Weights of a small transformer language model.
Training: a variant of Muon for these matrices, 90M tokens, 5488 steps.
Each number is 128 + 32 x the weight over its row's rms, rounded and kept within 0 to 255. Layers, rows and columns count from 0. The size above them is the row's rms in percent of the matrix's.

# layer 3 MLP down (transposed), 256x64, rms 0.106, rows 194-246, columns 0-63
size [ 84  98 118  95  95 103 110 102 106 108 115  82 123  89 106 103  88 102  93  97  96  97 108  98 120  92 109 100 108  93 108  94  86 114  91 107  94 103  98 105  96  91  93  92  97  87  96  95 109  88  99 109 131]
[[151 181 131  55 129 143 121 150 161 176 155  87 162 108 109 136 135 117  80 143  72 148 137  97  66  98 120 138  90 121 124 133 126 172 110 134 145 104 204 145  87 143 123 183 149 117 112  81 136 131 182  85  82  74 145 138  98 129 105 120 132 146 201 131]
 [120 162 132  99 141 119 137  67  80 138 156 176 119  99 134 161 147  91 181 160 142 169 114 141 163 119 151  94 110 112 148 120 117 126 154 147 104 106 133 181  76 183 132  97  85 157 115  88 100 117 123  63 122 190 149  94 191  61  83 158  93 132 118 106]
 [133 107  95 161 108 128  52 143 158 156 157  98  72 132 112 116 139 120 204 113 127 110 169 104 115 102 106 106 130 116 104  54 154 113 180  98 140 125 130  92 157 159 102 100 111  93  81 113 145 178 100 189 168 173 163 158 169 151 104 125  91  82 122 141]
 [139 200 173  41 145  87 144 143 148 134 107 116 156 121 130 105 121 144 158 120  85 101 125  94  81 126 153 105  96 156  85 131 135 193 166 127 169 119 163  76 170 105 102 131 111 150 142  89 119 161 121 157  73 163  75 146 104 114 128 104 122  77  91  79]
 [111 185  49 131  96 142  86 153 109  95 122 123  73 137  92 157  75 137 168 165 182 169 111  78 123 118 125 152 132 131 111  81 133  73 129 181 118 135 120 151 110  92 162 137  95 132 132 121 139 206 165 110 131 125  75 100 178 112 142 153  85 149 104 110]
 [ 64 116 100 106 181 127  83 169 120 136 124 169 155 124 145 200 164  95  91 130  95 132 176 147 118 151 156 152 143  96 169 143  78 120 114 103 160 100 130  84 185 128 144 103 142 106  96 139 159 151 166  78 136 108  74 181  86  96 130 148 160 159  74 127]
 [ 90 149 158  97 180  99 147 104 145 151 133  87 153 135 143 118 137 133 129 115 129 106  49 160 144  47 168 137 132 134 129 146  97  63 144 179 116 167 186 122 125 166 167 124 103 162  89  97 177 144 132 166 144 107 189 144  57 121 106 141 128 134  94 159]
 [118 145 111 118 131  95 112  96 125 145 138 141 122 123 108  51  94 192 115  91 115 137 164 149 117 190 104 168 108 143 149  74 150 148 114 119 127 168 110 115 179  75 164 132 171 171 129 128  80 159 135  82 140 204 131 137 104  90 140 173 140 112 159 204]
 [124  92 160  89  92  59  74 125 152 149  58 129 145  99  76 144 100 114 112 101  79  92 164 132 113  96 121 137 144 125 144 127 146 167  84 106  49 130 157 141 177 160 135 138 154  88 113 106 127 140 129 114 126 175 177  74 132  49 103 122 107 149 141 137]
 [145 183 117  95  97  93 108 101  85 102 111 189 141 161 102 135 165  71  94 125  97 159 166 154 133 119 111 104 160  98 170  77 150 156 149 173 148  85 136 118 102 101 138 155 196  85 102 134 101 174 169 145 121 155 157 141 169 126  73 149 135 190 158 127]
 [ 77 128 152 117 141  87  90 148  99 143  61 147 141 100 168 117 124 141 155 179 169 123 159 105 162 160 139  89  95 158 153 168  58 150 126 132 173 101 169 132 192  92 181 180 196 138 117 126 132 129 175 135 156 131 125 146  99 100 139 161 161  96  96 122]
 [157  84  68 137 146 136 117  83 112 179 145  89 117 108 150 105 111 140 133 175 165 159 121 110 146  37 167 177 145  67 106 146 172 197 149 109  88 157 121 150 151 108 163 149 131 159  73 142 147 101 112 118 124 131 108 139  84 128 111 105  65 153 142 102]
 [ 85 118 206 143 132 220 123 129 189 123 143 133 174 119 119 119 100  71 110 138 113 162  80 192 136 188 122 171 119  98 114  90 120  80  74 151 187 157 132 121 150  94 139  80 112 150 129 113 165 101 130 101 121 145 156 115 122 115 158  95 121 148 144 119]
 [ 74 111 113  85 135 137 128 100 131 142 107  76 107 157 104 207 153 132 145 130 109  88 119 146 106 168  91 182 198 156 113  55 130 103 170 151  99 126  82 107 116  99 129 159 205  93 148 125 169  83 176 129 127 130 124 146 122 103 139 112 149 153 171 158]
 [147  87 118 168 149  66  79 171 132 110 107 161 119 138 102 112 104  64 130  94 114 121  67 142 128 130 185 143  95 143  66 129 145 129  79 140 122 141 119  93  81 125 127  99 152 126  96  83 155 194 162 178 103 163  79 175 165 126 147 133 106 121 121  75]
 [152  71 134  83 145 165  80 135 134 131 115 142 163 116 147  98 117 129 171 145  65 158  92 141  90  92  75 141 140 206 127 120  99  92 112 172 117 111 173 106 157 162 194  98 124 104 116 107 164 148 122  86 131 201 171 147 131  90 118 147 106 151 144 175]
 [135 139 124 154  93 125 162 198 162 135 155 141 184 122 128 133  76 132 115 137 141 148 145 100 170 136 129 182 109 158  81 119  97 144 110 178 121 123 129 121 122 114 145 150 190  70 110 120 124 126 146  95 204 104  59  90 132 168 169 119 205 136 171 166]
 [124 123 112 119  93 121 102 170  95 160 106 113 107 127 102 141 125 165 121 121  52 128 169 198 129 134 114 147 113 143 128  98 104 150  91 182  92 186 137 190 123  98 127 152  58 144 130 130  89 143 166 107  47 158 177 105 131 104 131  91  91 162 161 168]
 [103 101  17 162 157  84  75 118 148 110 132  73  87 151 151 120 126  86 156 176 119 101 135 115 116 116 182 149  64 121 138  96 138 122 108  90 120  83  88 159 127 129 113 136 112 168 175 107 114 100 105 167  98 189 142 131 131 130  91 149 175 135 141 133]
 [104 112 162  68 113  84 183 114  96 118 110 147 100 138 156  97 173 129 114 108 194 125 115 100 208  92 141 142  99  83 106 105  60 161 132  90 190 120 101 125 142 158 155 175 150 106 150 152 170 115  95 112 162 125 155 165  99 123 100 179 126 122 150  99]
 [126 144 158  71 136  86  66 112 117  91 136  65  51 114 135 104 136 107 118 163 160 122  91 150 148 125 106 109 119  96 132 166 152 178 126 182 190 141 110 156 144 125 127 152 117 107 100  94 166 104  72 163 107  87 102 124  62 147 100 157 121 107 179  94]
 [142  99 185  77 150 132 113 132  93 151 178 151 127  97 142  99 130 102 163 152 105 121 129 120 146  90 123  73 146 144 151 142 144  85 118 101  98 144 118  88 100 167  93 175 160 122 141 143 197 146 146 131 126 239 141 163 175 113 149 132  94  65 126 170]
 [118  88 132 111 125 115 124 174  78 133 141 122 200 201 121 160  91 161 156 183 137 103 118 148 168 170 111 134 131 117 115 144  94 156 112  82 116  96 138  87 138 208 121 138 179 116 130 170  89 125 120 141 166  97 108 118 109 195 146 106 136  66 153 169]
 [123 122  91  51 163 134 149 169 147 119  93  68 150 104 100 107 132  88 135 164 125 119 156 128 188 159 149 136 144  94 104 150 145 150  83 112 130 148 173 147 124 115 136 154 109 180 102 151 104 139  67 129  50 126 168 116  84 120 199 149 126 109  63 105]
 [130 165 131 141  93  87 169 126  54 168 106 107 117 144 129  89 169 166  96 154 144 137 136 192 151 150 122 102 117 127 174 140 117 100 113  83 157 184  81 131  79 185 174 173 103 121  87 140 113  90 136  76 134  95 136 138 133  87  79 130 125  65 128 102]
 [103 204  99 126 152  95  94 136 113  95 135  96 168 179 123 188 138  95 112 131  50 147  85 114  95  73 122 126 159 116  90 117  96 134 108 114  59 107 144 103 202 134 111 109 171 173 158  82  90 129 148 102 141 156 165 115 119 122 140 151 147 146 113 157]
 [115 138  89 123 144  90  81 135 179 109 148 129 152 152  88 144  94 123 142 113 133 125 153 138  41 114 134  93 114 120 101 114  87 100  53  93  55 149 120 148 199 146  90  87 148 126 138 115  87  68 142 150 150  91 124 132 125 152  47 143 144 124 103 142]
 [154 165 151 105  88 154 167 129 190 137 107 122 111  96  93  77 111 206 152 169 153 174 108 143 116  62 131 123  86 126 126 138 118 178 157 143 183 185 147  42 171 162 127 157 120 153 129 166 111 113 131 121 141 165 123 136  95 146  99 119 153  87 133 134]
 [100 154  87 119 129 133 112 150 128 150 153 122  90 103 197  89 136 138  56 126  52 118 149 175 105  78 141 137 148 105 139 105 107 139 107  88 128 162  77  86 107 124  95 135 120  99  94  92  39 108 132 148 144 151 186 165 106 115 168 151  75 111 111 127]
 [121 173 108 181 128  83 117 123 153  90 177 141 111 124 150  97 133 159 170 155 157 124  89 139  81  73 117 127 125  63 115  88  84 147  69 137  47 126 141 137 137 156 139 136 142 129 167 129 124  99 105 137 196 125  88 108 128 178  67 147  82  85 140 131]
 [125  97 144 155 116 155  91 154 113  96 110 102 146 144 132 157 128 151 140 134  59 154 144 152 151  91 175 193 115 136 168 142 175 122 109 144 118 177 102 125 127 156 149 179 153 122 171 148 148  98 162 193 139  98 112 156 162 124 112 133   7 162 100 135]
 [154 217 139 115 117 122 117 152  41 141 175 180 123  97 166 199 178 161 141 129 210 165 119 167 158 116 127 133 137  81 138 135 106 181 127 135 149  90 152 123 165 133 170 119 125 117 117 137 110  76  83 128 105 128 130 166 128 120  94 149 128 129 143 111]
 [124 144 170  95  96 128  85 107  95  94 138 120 122 162 183 139 129 137 125 119 146 109 157 172  94 107  84 156 219 102 152 138 104 123 108 176 190 121 190 132 105 145 180 120 112  98 187 100 136  55 131 117 142 116 104  78 123 118 104  76 162 135 157 135]
 [117 154 123 149 140 150 119 127 110 205  95 157 129 166 175 139  91 154 104 131  97 125 102 120  86 158 102  99  73 125 143  99 147 124 143  69 144 105 165 116 159 127 150 180 110 194 126 185 124  82 188 129 190 159 165 139 139  90 119 158 120 140 150 201]
 [124 164  56 143 132 110 136  78 107 165 112 107 138 153 116 145  95 122  92 184 136 145 140 135 115 165 169  43 137 162  91  98 123 171 130  91  79 100 150 176 150 133  93  88 127 123 114 154 128 140 181 166  87 210 125 191 112 149 138 127 102 148 120 140]
 [165 110 101 131 170 150 158 134  82 121 104 139 130 219 129 132 142  78 106 139 195 142  79  82 159 160 161 101 130 143 139 107 102 155 123 158 154 122 148 102  54 112 144  53 117  87 147 160 165 121  74 162 113 113 116  87 126 144 157 140 142 130 102 181]
 [162 186 159 116 101 140  92 151 134 173 166 180 109 140  76  75 116 153  77 103  91 109 137 105  95 167 127 151 138 164 147  91  99 150 140 121 153 141 133  64 131 125 132 113 135 141 123 146 161 164 147 130 109 102 120 150 158 218 132 114 136 188 215 148]
 [167  59 129 106 108  54 105 136  81 102 131 136 147 115 136 164 111  87 131 149 134 140 127  73  83  90  71 101 125 125 149  96  77 145 121 142  78 110 105 117 108  97 173 192 177 110  81  64 109 112 168  60 135 151 122 150 139 123 120 156 120 119 106 144]
 [134 143  81 175  84 105 102 169 106  91 122 137 150 186  93 166 110 160 131 135  71 108 181 181 173 188 127 162 150 165 148 122 119 166 116 162 139 137 191 113 121 119 141 152 112 121 114  89 120 139 177 174  54 135 112  99 150 154 152 177 146 152 127  94]
 [152 138 177 124  82  97 124 117 118 107 127 125  74  81 142 111 180 202 152 115 136 105 177 161 159 153 122 161 119 111 127 138 135 180 113 115 138 109 179 127 114 136  81 119 166 135  61 152 186 141 112 184 170 114 125 112  64  89 105 184  81 122 139 103]
 [124 176 140 108 172  67 129  86 146  80 129 102 130 180  84 165 115 170 188 108 169 123  81 165 116 119 132  88  67 149 176 165 120 122 117 102  90 123 125 123 113 138  96 166 163 123 116  96  75 109 125  88 165 138 166 156 110  87 189  90 125 128 167 119]
 [ 76 172 116 132 114 141 107 165 116 143 107 182 150 189 152 214 134 136 132 139 135 104 107 123 195 117 121 108 128 148 121 161 110 182 128 105 112 125 119  78 100 201 197 157 160  59 134 116  74 122  82 125  97 147  85 155 144 137 142 136 138 153 138 121]
 [ 66 122 114 125 120 157 164  97 106 105 160  65 173 158  93 139 145  98 122 101 101 156  84 125 126 125 138 128 146 173  94 164 180 141 108 129 149 105 132  67 129 159 150 114 152  57 124 151 151  60 150 104 106  97  86 190 100 177 159 154 151 150  83 157]
 [149  92  77 161 155 148 102 122 130 101 109 144 119 109 153 129 147 125 148 105 114  75 106 107  41 108 150 148 157 163  80 128  86  91 104 147 143  89  77 136  76 166 103 161 149  63  54 126 159 143 171 148 165  61 128 114 153 104 137 118 144 149 133  91]
 [178 104 115 125 104 124 132  78 100 160 106 143 151 192 139  95 157  93 158  77  83 116  78 112  76 145 104 120 105 168 149  64 131 119 163 102  39 145 112 139 147 135 169 118 143  90 145 100 141 148 199 109 155  85 137 147  88  89 130 136 158  93 132 125]
 [108 115  92 147 174  63  79 114  87 181 115  61 106  87 139 121 125 104 133 152 134 112 147 126 129 134 125 147 113 108 174 185  84 185 150 108  96 157  84 154 134 110 134 106 149  77 140 175 129 105 149  88 160  78  74 111 112 106  94 158 194 113 147 100]
 [ 72 108 164 141  93 120 173 100 118 125  84 145 116 158 157 151 122  68  81 136 154 209 163 111 168 176 191  84 132 171 128 108 131 109 143 169 146 198 154 108 110 140 133 152 118 116 128 139  90 124 180  98 130 114 135 134 135 117 168  77 190  97 137 142]
 [155 106 169 144  64 136 166  71 145  95 119 128 107 126 126 123 118 141 147 159 140  77 136 208 105  49 106 147 125 153 146 124 181 151 128 143  99 164 142 139 131 144 134 151 102 134  64 217 108 114 126  80 109 122 141 175  64 169 161 119 136 131 115 117]
 [111 109 163 151 117  94 101 150 210  71 136  88 108 128 122 109 167  92 186 107 110 117 133 101 142 147 135 140 134  78 122 116  98 155 112 115 144 125 175 173 137 124 126 116 127  60 107 111 117 213 169 166  80 142 170  89 112 155 143 142 104 112 118 206]
 [108 136 116  78  52 128 129 107 127 166  98 120  75 150 142  95 174 100 170 119 135  62 151 113 180 136  85 122 127  86  97 135 117  94 154  67 154 147 140 147 173 121 116  91 174 144 134 168 199  82  96 185  77 165 137 151 120 137 131 137 154 125 146 129]
 [ 89 133  69 117 138 117 136 185 135 124  91 205 109 107 170 158 114  98 113 124  32 105 140 140 116 139 161 104 116  89 161 123 118 181 172 141  90  99 179 155 133 105 120 109 134 142 104 157 146 114 137 145 133 133 172 183 188 118 133 183 161 174 143 152]
 [126  93 147 197  58  86 102 136 152 107  74 130 127 155 105 109 118 151 108 149  89 183 119 160 125 143 131 134 126  85 129 161 131 150 123 215  98 192  99 175 175 118 172 159 164  97 131 158 159 123 146 137 190  86 121  91 136 146 104 107 138 152 136 156]
 [ 72 110 181  96  94 147 137 139 133  94 112  94 168 102 144  78 156  96 119 144 176 135 107 111 148 147 133 182  31 136 128 169 117 120  84 158 117 150 101 113 103 164 140 146 148 137 156 178 126 143 130 144 107 115 128 144 165 153 186  92 129  33  96 119]]
# layer 3 MLP up, 256x64, rms 0.206, rows 195-246, columns 0-63
size [ 88 102 101  99 108  98  95 100  95 118  98 104  93 105  96 103  97 103 101 105  91 101 100  91 105  93 104  98 106  94  99  94 106  91 104  94  95  95 104 100  92  88  85 105  95 100 113 100  92 101 107 112]
[[124 100 208 188  64 126 169 116 195 128 175 137 131 131 124  86 124  98 125 153 139 156 154 142 144 140 157 132 159 119  59 128 134 155 172 111 143 127 119  77 122 150 137 148 152 153 157  78 126 170 102 109 131  71  92 112 159 147 107 167  57 144  86 148]
 [175  74 179 135 152 186 101 127 171  94 114 114 182  42 165 201 145  82 140 117 140  98 144  71 133  74 119 100 128 186 152 161 125 121 164  94  72 123 168 141 124 154 147 147 109 165 147 125 155  91 115 138 148 123 122 148 132 109 121 150 141  91 134 117]
 [118 116  71  65 177 161 135  85  97 175  91 172 137  85 176  41 128 103 139 144 116 142 162 155 174 140 102 143 150 140 183 162 157 125 156 147 137 141  81 123 130 160  81 167 109 124 120 145 121  78 124 162  86 123 139  86 103 182  94 149 133 152 130 136]
 [114 111 148 127 151 122 140 197 138 142 117 139 136 134 136  58 144 144  77 151  91 132 132 196 114 163 132 133 158 135 132 187  87 117 116 127 125 122 117  92 110 124  78  95 198 109  87 136 110  92  34 142 172 148 117 143  49 100 116 143 105 161 160 146]
 [141 104  71 133  86 150 145 161  71 124 105 145  63 136 117 156 117 199 142 137 126 124 163  99 148 146 147 142  96 119 197  84 172 164 187 113  78 131 164 145 152 127 133 193  84 140 100 133 124 144 157 178 175 104 146 111 130 159 123 104 175 101 156  95]
 [123  77 164 172 118 170  83 155 112 193 146 121 165 148 120 103  98 173 153 102 112 154 110 105 174  75 114 130  97 107 122 115 123 146 108 115  88  71 165 107 118  71 164 149 171 178 124 112 159  74 142 152 128  75 206 144 126 137 108  90 119 120 135 170]
 [156 104  83 134  84 132 124 101 160  71  98 117 125 171 193 210 160 125  92 100 136 104 115 105  88 128 150  82 151  61 123 140 130  77 120  75 135 124 114 113 137 128 104 113 116  83 127 101 105 101  59 126  82 105  93 117 185 145 129  75 112 120 114  98]
 [121 137 170 131 146 209 172 118 176 145 148 149  89 123  79 155 146  85 104 146 171 111 137  97 126 170 116 105 114 119 102 179 130 186 105  51 108 130 138 109 119 126  62  84 102 176 154 183 131 132 162 151  91 140  83 149  89 107 132 147 139 130 170 104]
 [129 144 123 102 133  94 144 117  89 128 165 139 106 131 165  84 103 182 128 189 132 131 102 145 111 136 100  97 122  87  95 154  71 158 146 116 161 145 153 125 117  53 160  70 113 136 140 162 153 196 126 124 138  95 120  23 131  59 118 103 100 115 128 143]
 [109 112 101 118 100 105 130 118 124 132  59 144 117  58 179  75 107 191 120  96 158 131 126  83  75  83 149 144 110 139 144  93 119 113 151 109 147 137 168 123 164 109 140 134 100 139 190 129  90  75 137 181  93  87  97 123 113 190 184  95 131 147 159 158]
 [ 96 128 163 132 169 122 161 155 167 106  87 180  67  79 106 179 147  60  74  97  92 135 140  97  70 141  93  86 112 148 143 128 101  83 130 172 154 129 113 112 163 110  92 121 125 112 169 128 120  93 117 171  97 164 141 118 201 139 111 142 156  88 141 109]
 [123  80 116 148 114 116 136  75 176  52 108 137 144 129 100 170 123 115 147 154 135 120  76 148 133 111 180 157 128  53 125 114 172  85 126 141 139 176 156  53 150  63 155 164 174 132 137 139  68  80 137 151 139 134  74 101 102 144 116 105 123 126 138 116]
 [157 138 205 148 143  65 109 122 113 121 135 114 144 124 149 107 125 107 160  97 128 187 115 129 180 133 162  77 112 144  71 170 172 154 138 105 135 126 214 178  88 131 109 140 108 156 170 205 105 141 111 149 121 112 161 148 144 159  79 107 172 119 141 141]
 [143  96 112 110 160  82 137 128 128  71 156 113 181 125 113 112 175 167 121  67 160  84 121 127  94 107 119 143 186  91  99 123 146 117 140  65 155  81 134 160 114 141 117 166  77 144 124 132 165 142  46 134 150  95 105  93 102 147 118  40 156 124 137 131]
 [ 96  61 115 168 136 145 159 143 127 140 174 110 111 128  80 124  96 165 129 110 133 198 150 196 134 123 135 154  94  97 166 145  99 150 119 198  96 155 178 102 117 107 129 158 184 118 146  61  95 153  93 119 118 145 200  95 173 138 128 108  90 125 123 131]
 [119 113 174 108 164 131 133 118 137 158 114 105 158 140  79  74 169  57  95 118 110 165 106 149 164 173 154 126 138 172 135 185 160 131 191  82  85 142 105 113 159 108 112 148 145 171 128 166 110 153 119 121 125 124 168 114 177 109 128 120  50  94 114 194]
 [ 98 151 187 128 167 163 130 113 180 133 126 181 174 113  52  97 114 109 114 140 161 131  81  87  99 145 158 105 115 108  89 161 127 127 159  92 148  84 152  97 150 139 102  79 192 146 153 168 174 108 125 171 204 152 136 156 145  96 140 143 142 105 117  97]
 [142 183 194  91 116 145 151 159 164 127 104 201 190 107  81 125 117 172  77  65  91 163  91 138 138 142  84 172 172 163 138 111 106 107 142 125 110 133 103 102 129 125 109 105 116  65  89 143 115 113 123 127 177 126 115  92 111 109 154  91 100 156 154  86]
 [128 149 167 146 190 106 136  58  93 150 177 126 151 120 122  98 113 141 199 123 119 103 112 139 136 116 126 120 176 109 141 175 135 146 192  97 173 157 121 122  59 165 124  77 125  99 144 158 112 144 121 121 152 145  80 117 178 110 115  59 121  68 147  87]
 [116 112 126 122 130 113 172 185 103 104 101 108 114  96 126 126 125 117 118  87 120 166 136 140 112 154 125 145 119 124  95  87 161  23 108 138  95  91 130 176  89 170 135  78 138 146 129 173 125 101 105  97 119  80 106  94 165  95 191 100 103  77  98  57]
 [152 162 154 134 152 154 165 107 126 101 101 132 111 157 160 149 103 137 136  99 164  46 110 176 128 151 146 142 142 181 147 128 108  82 107 175 164 128  83  47  92 137 181 106  94 158 170 159 128  98 130  83 131  61 130 137 128 198 114 120 151 109 130  95]
 [148 152 135 152 149 180 143  76 136 109  75 129 111  63 221 113 144 138 169 115 145 163 116 147  75 110 147 117 120 120 163 100 103 113  94 183 158 138 110 108  87 106 170 195  76 117 153 106 105 151 119 166 153 154 151 161 131 124 149 100 100 135  61 124]
 [132 181 139 215 142 169  84  68 131  92 144 146 110 153 117 151 110 125 156  86 133 125 160 138 123 134  93 109  78 105 158  83 100 184 113 136 120 117 136  98 159 137 136  74 159  96 107 123 212 127 176 156 165 126 114 114 145  76  74 130 172 101 127 114]
 [144 100 132 130 151 204 129 129 177 127 131 139 121 120 120 124  80 117 138 129 108 115 109  49 115 108 135 162 159 151  74 156 113 118 139 138 132  78 107 130 126  40  94  88 168 133 146 130 116 163 118 189 100 164 135 102  93 183 195 125 122 203 121 146]
 [131 116 157 119 134 160  93 115 157 106 111 127 124 110 175 144 118 176 161  69 121  72 155 120  88 175  74 108 105 175 178 152  98  90  96 104 119 107 111 145  79 160  94 104 130  55 102 184 151 134 209  91 163 104 128 158 137 115 159 116 167 126 138 135]
 [ 82 156 128 181 157 148 110 127 117 110 137 179 108  70 187  97  99 179 179 139 152 114  97  89 112 122  44 162 120 151 121 169 131  93 129  58 125 125 109 179 127 103 109 129 149  93 156 176 137 173 155  89 116  95 168 172 147 141 123 125  92 153 115 122]
 [107  81 109 116 109 157  88 124 109 123 185 130 132 141 209 110 152 196 178  65 130 110 142 106 142  83 103  94 108  98 108 112  77  76 103  54 128  50 149 167  98 155 120  96 105 132 113 114 112  90  96 145 103 127  97 119 158 108 114 110 138 140 143 127]
 [162 136 138 116 157  45 119 117  89 168  88 132 172 108 112 105 120 214 148 101 161 147 163 103 101 152 159  81 113 135 158 154 128 111 106 173 137 140  83  81 135  91 109 143 107 112 154 141 116 103 122 196  90 139 167 112 119 150  59 137 144 105 186 159]
 [140  96 186 109  88 126 170 184 123 165 112 197 125 123  76 126 146 120  96 121  78 138 155  96 174 131  94 121 147 153 105 109 153 189 161 156 205 124 140 103 163 131 155 100 134 200 111 140 125 125  70 135  71 138 171 106 129 158 115 141 124 162 161 107]
 [112 130 122 119  98 190 126 180  97 108 186  83 126 148 145 123  83 163 176 153  81 139 143 112 155 123 142 193 115 105 153 153 136 116 123 116 161 197 130  97 147 153 149 156 109 152 131 159  96 108 136 187 151 102 142 169 140 119 119 103  51 180  89 187]
 [ 72 152 116 120 188 119 147 122  70 143 152 130 101 107 163  78 119 205 218 152 134 141 141 196 158 180 166 115 127  82 132 155  72  88 129  82 123 128 117 171  86 112 106 117 128  92 129 137  93 154 155 115 160 153 127 133 163 107 113 103 155 123 147 128]
 [144 143 116 195 143 142 195 177 126 149 185 152 109 109  67 154 131 105 129 115 128 164 124  98 182 110 150 141 102 169 114  96 134 148 139  84  90 105 111 129 177  71  80 135 133 155  79 129 141 139 115 146 103 170 136 143 116 174 111 157  42 155 138  81]
 [ 98 131 132 191 139 120 204 131 168 100 159 138 119 159 109 136 148 132 157 124 139 121 172  93 149 157 145 172 146 138 153  73 130 149 128 127 139 128 150 150 152 138 194 199  99 179 137 181 173  96 120 132 195 170 140  99 103 107 164 153 144  88 157 187]
 [111 131 170  80 124 107 129  85 118 100 103  99 128 129  96 106  94 187 108 120  55 107 154 160 111  97 180 176 157 112 141 138 114 105 132 150 152 106 163  84 145 123 106 116 176 126  75 109  96  78  52 113 162  98 137  46  92  86 109 101 119 145 120 129]
 [104 125 134 137  91 101 124  67 138 147 103 137 157  91 129 113  97 116 166 126 104 127 157 155 151 113 115 109  97 105 131  97 183 127 187 126 126 168 165 129 174 122 126 140 115 173 103 175 195 100 166 101  78 137 165 184 156  87  67 128 174 101 195  81]
 [ 97 117  95 162 112 140 165  90 137 156 128 131 144  95 184 136 112 170 153 129 179 104 114 157 113  62 126 101 144 114 110 120 146 130  86 163  36 136 112 228 127 145 141 171 130 105 123 123 125  76 112 120 179 121 102 173 168 121 110  98 166  96  87 140]
 [154 119 102 148  94  87  93 118 139  91 163 152 133  70 132 132 137  91 140 179  98 153 126 113 135 119 146 117 201 147 179  88 159 151 180 114 146 167 146  86 123 121 152 176  77 151 147  64 167 114 120  84 128 162 161 167 199 130 122 108 187 135 124 164]
 [178 151 144 144 125 145 117 108 136 153 153 189 117  80 152 152 179  60 126  95 144 131 137  75  96  71 120  92 135 152  76 134 106 109 163 138 120 126 127  82 138 105 114  95 136 157 157 130 164 143 123 219 165 134  80 132 104  74  80  94  75 109 142 113]
 [150 140 122  90 109 172 118 110 124  66 130 154 136  85  69 162 140 131 133  66 137 103 119 150 171  88 159 127 109 133 133  93  82  66  95 130 109 154  62 114 139 125 144  70  43 138  91 186 146 120 156 123  89 134  87  77 123  98 163 144 116 110 117 123]
 [136 121 124  95  84 185 162 164 208 168 196 106 134  85  98  75 106 155 162 129 107 138  81 123 163 177 170 115 181  96  95 126  79 184 172 124 158 140 131 122  92 133 143 151 115 149  72 147 153 168 122 153 124 152  92 134 126 165 108 124 114 143 126 101]
 [153 165 107 105  96 183 105 127 191 137 152 108 108 103 126  95 165 102 118  92 119 198 204  95 121  75 159 148 182 140  99 140  62  99 128 131 120  82 109 133  93 119 133 155  96 184 145 146 126 148 137 147 151 104  98  85 142 174  98 129  78  93 104 104]
 [142  87 169 142  75 118  78 138  78 103 119  95  67 159 126  93 107  97 127 135 105 185 182 103 162 151 106  73 106 111 114  90 190 136 111  89 113 139 176  75 138 120  98  75 135 139 136  93 150 115 121 132 141  85 158 118 110 101  92 140 201 126 145  90]
 [116 147  89 102  92 172 118 104 154 100 144 148 155 131 122 183 111 124 183 133 203 170  95 190 143 101 174  99 134  80 176 143 131 164  74 138 163 183 213  74 127 121 138 120 146 170 130 110 106 103 136 131 128 107  77 116 135 131  98 110 123 142 150  97]
 [155 107 115 119 151 141 149 183 142 137  89 116  70 109 114 113 132 167  81  61 155 122 124 140 134 131  94 117 151 117 175 135 142  92  74 176 156 166 162 175 101  99  90 152 140  93  91  77 107 105 110  85  88 159 184 115 105 163  96  71 120  90 179 112]
 [132 154 122 110 170 143 155 136 110 117 130 154 127 176  91  85 149 105 168 116  98 154 105 175 164  87 142 108 131  81 173 115 160  46 100 207 151 184 137 126 142 158 156 145  93 137  80 105 113  56 104 148 140  95 136 116 102 178 112 104  72 109 122 123]
 [139  53 114 162 143 102 146 158 154 132 154 123 156 151 130 120 164 111 102 133  98 154 137 109 193 148 167 158  77 119 112 127 138 108  79  55  79 100 169 168  89 140 151 183 143 151 173 129 171  97 155 137 187  85 162 125 149 114 113 138 162 148 163 178]
 [156 115 107  86 221 109 105 154 127 173 166 129 147 136 172  82 142  90 121  94 117 128 106  68 101 111 151  58 143 108 125 158 137  94  98 100 194 147 118 115 117  81 131 141 114 100 186  85 153 114 129 164 202 153 137 121 147 141 128  80 154 110 130 152]
 [155 109 175 140 123 146 149 185  92 124 186 104  69 161  90 133 152 174 145  78 128 125 149 112 170 164 148 144 116 157 164 160 101 130 164 144  76 133 189 130 107 146 198 126  99 118  61 155 137 115 160 129  50  98 155 100 139  94 127 127 116 104 124 164]
 [123 123 105 130  90 146  91  97 119  78  92 146 161 137 102 106  83 111 185 112 152 156 163 152 113 143 185 124 118 174  97  70  86 114 123 185 144 118 103 164  96 148 131  98 142 137  80  74 106 131 108 158 202 177 124  48 122  94 147 108 104 127 105 153]
 [161 135 135 130 109  81  76  72 130 106 153  73 141 138 117  58 150 111 169 108 189 105 124 115 151  86 113 163 123 169 104 129 115  60 122 149 160 141 142 119  92 132 122  92 127 170 163 117 130 116  47 116 149 126  77  98  76 126 110  82  97  87 100 165]
 [134 164 107 140 209 104 155 149 154 141 118 155 118 143 135 120 133 173 140  97 154 149 146 137 104 104 158  82  98 103 167 126 129 127 114 100 190 134 120 109 149 164 120 103 103 159  90 122 144 130 120 129 141 177 137 174 220 145 132 132 161 212 176  49]
 [151 148 103 181 151 101 149 124  84  92 156 159 107 124 161  94 151 184  86  81 164 120 124 171  58 132 113 117 118 123 119  69 142 109  46 150  94 130 175 129 136  83 100 197 137 169 114 155  96 123 107 157 124 137  78 126 128 143  98 107 187 136 126 154]]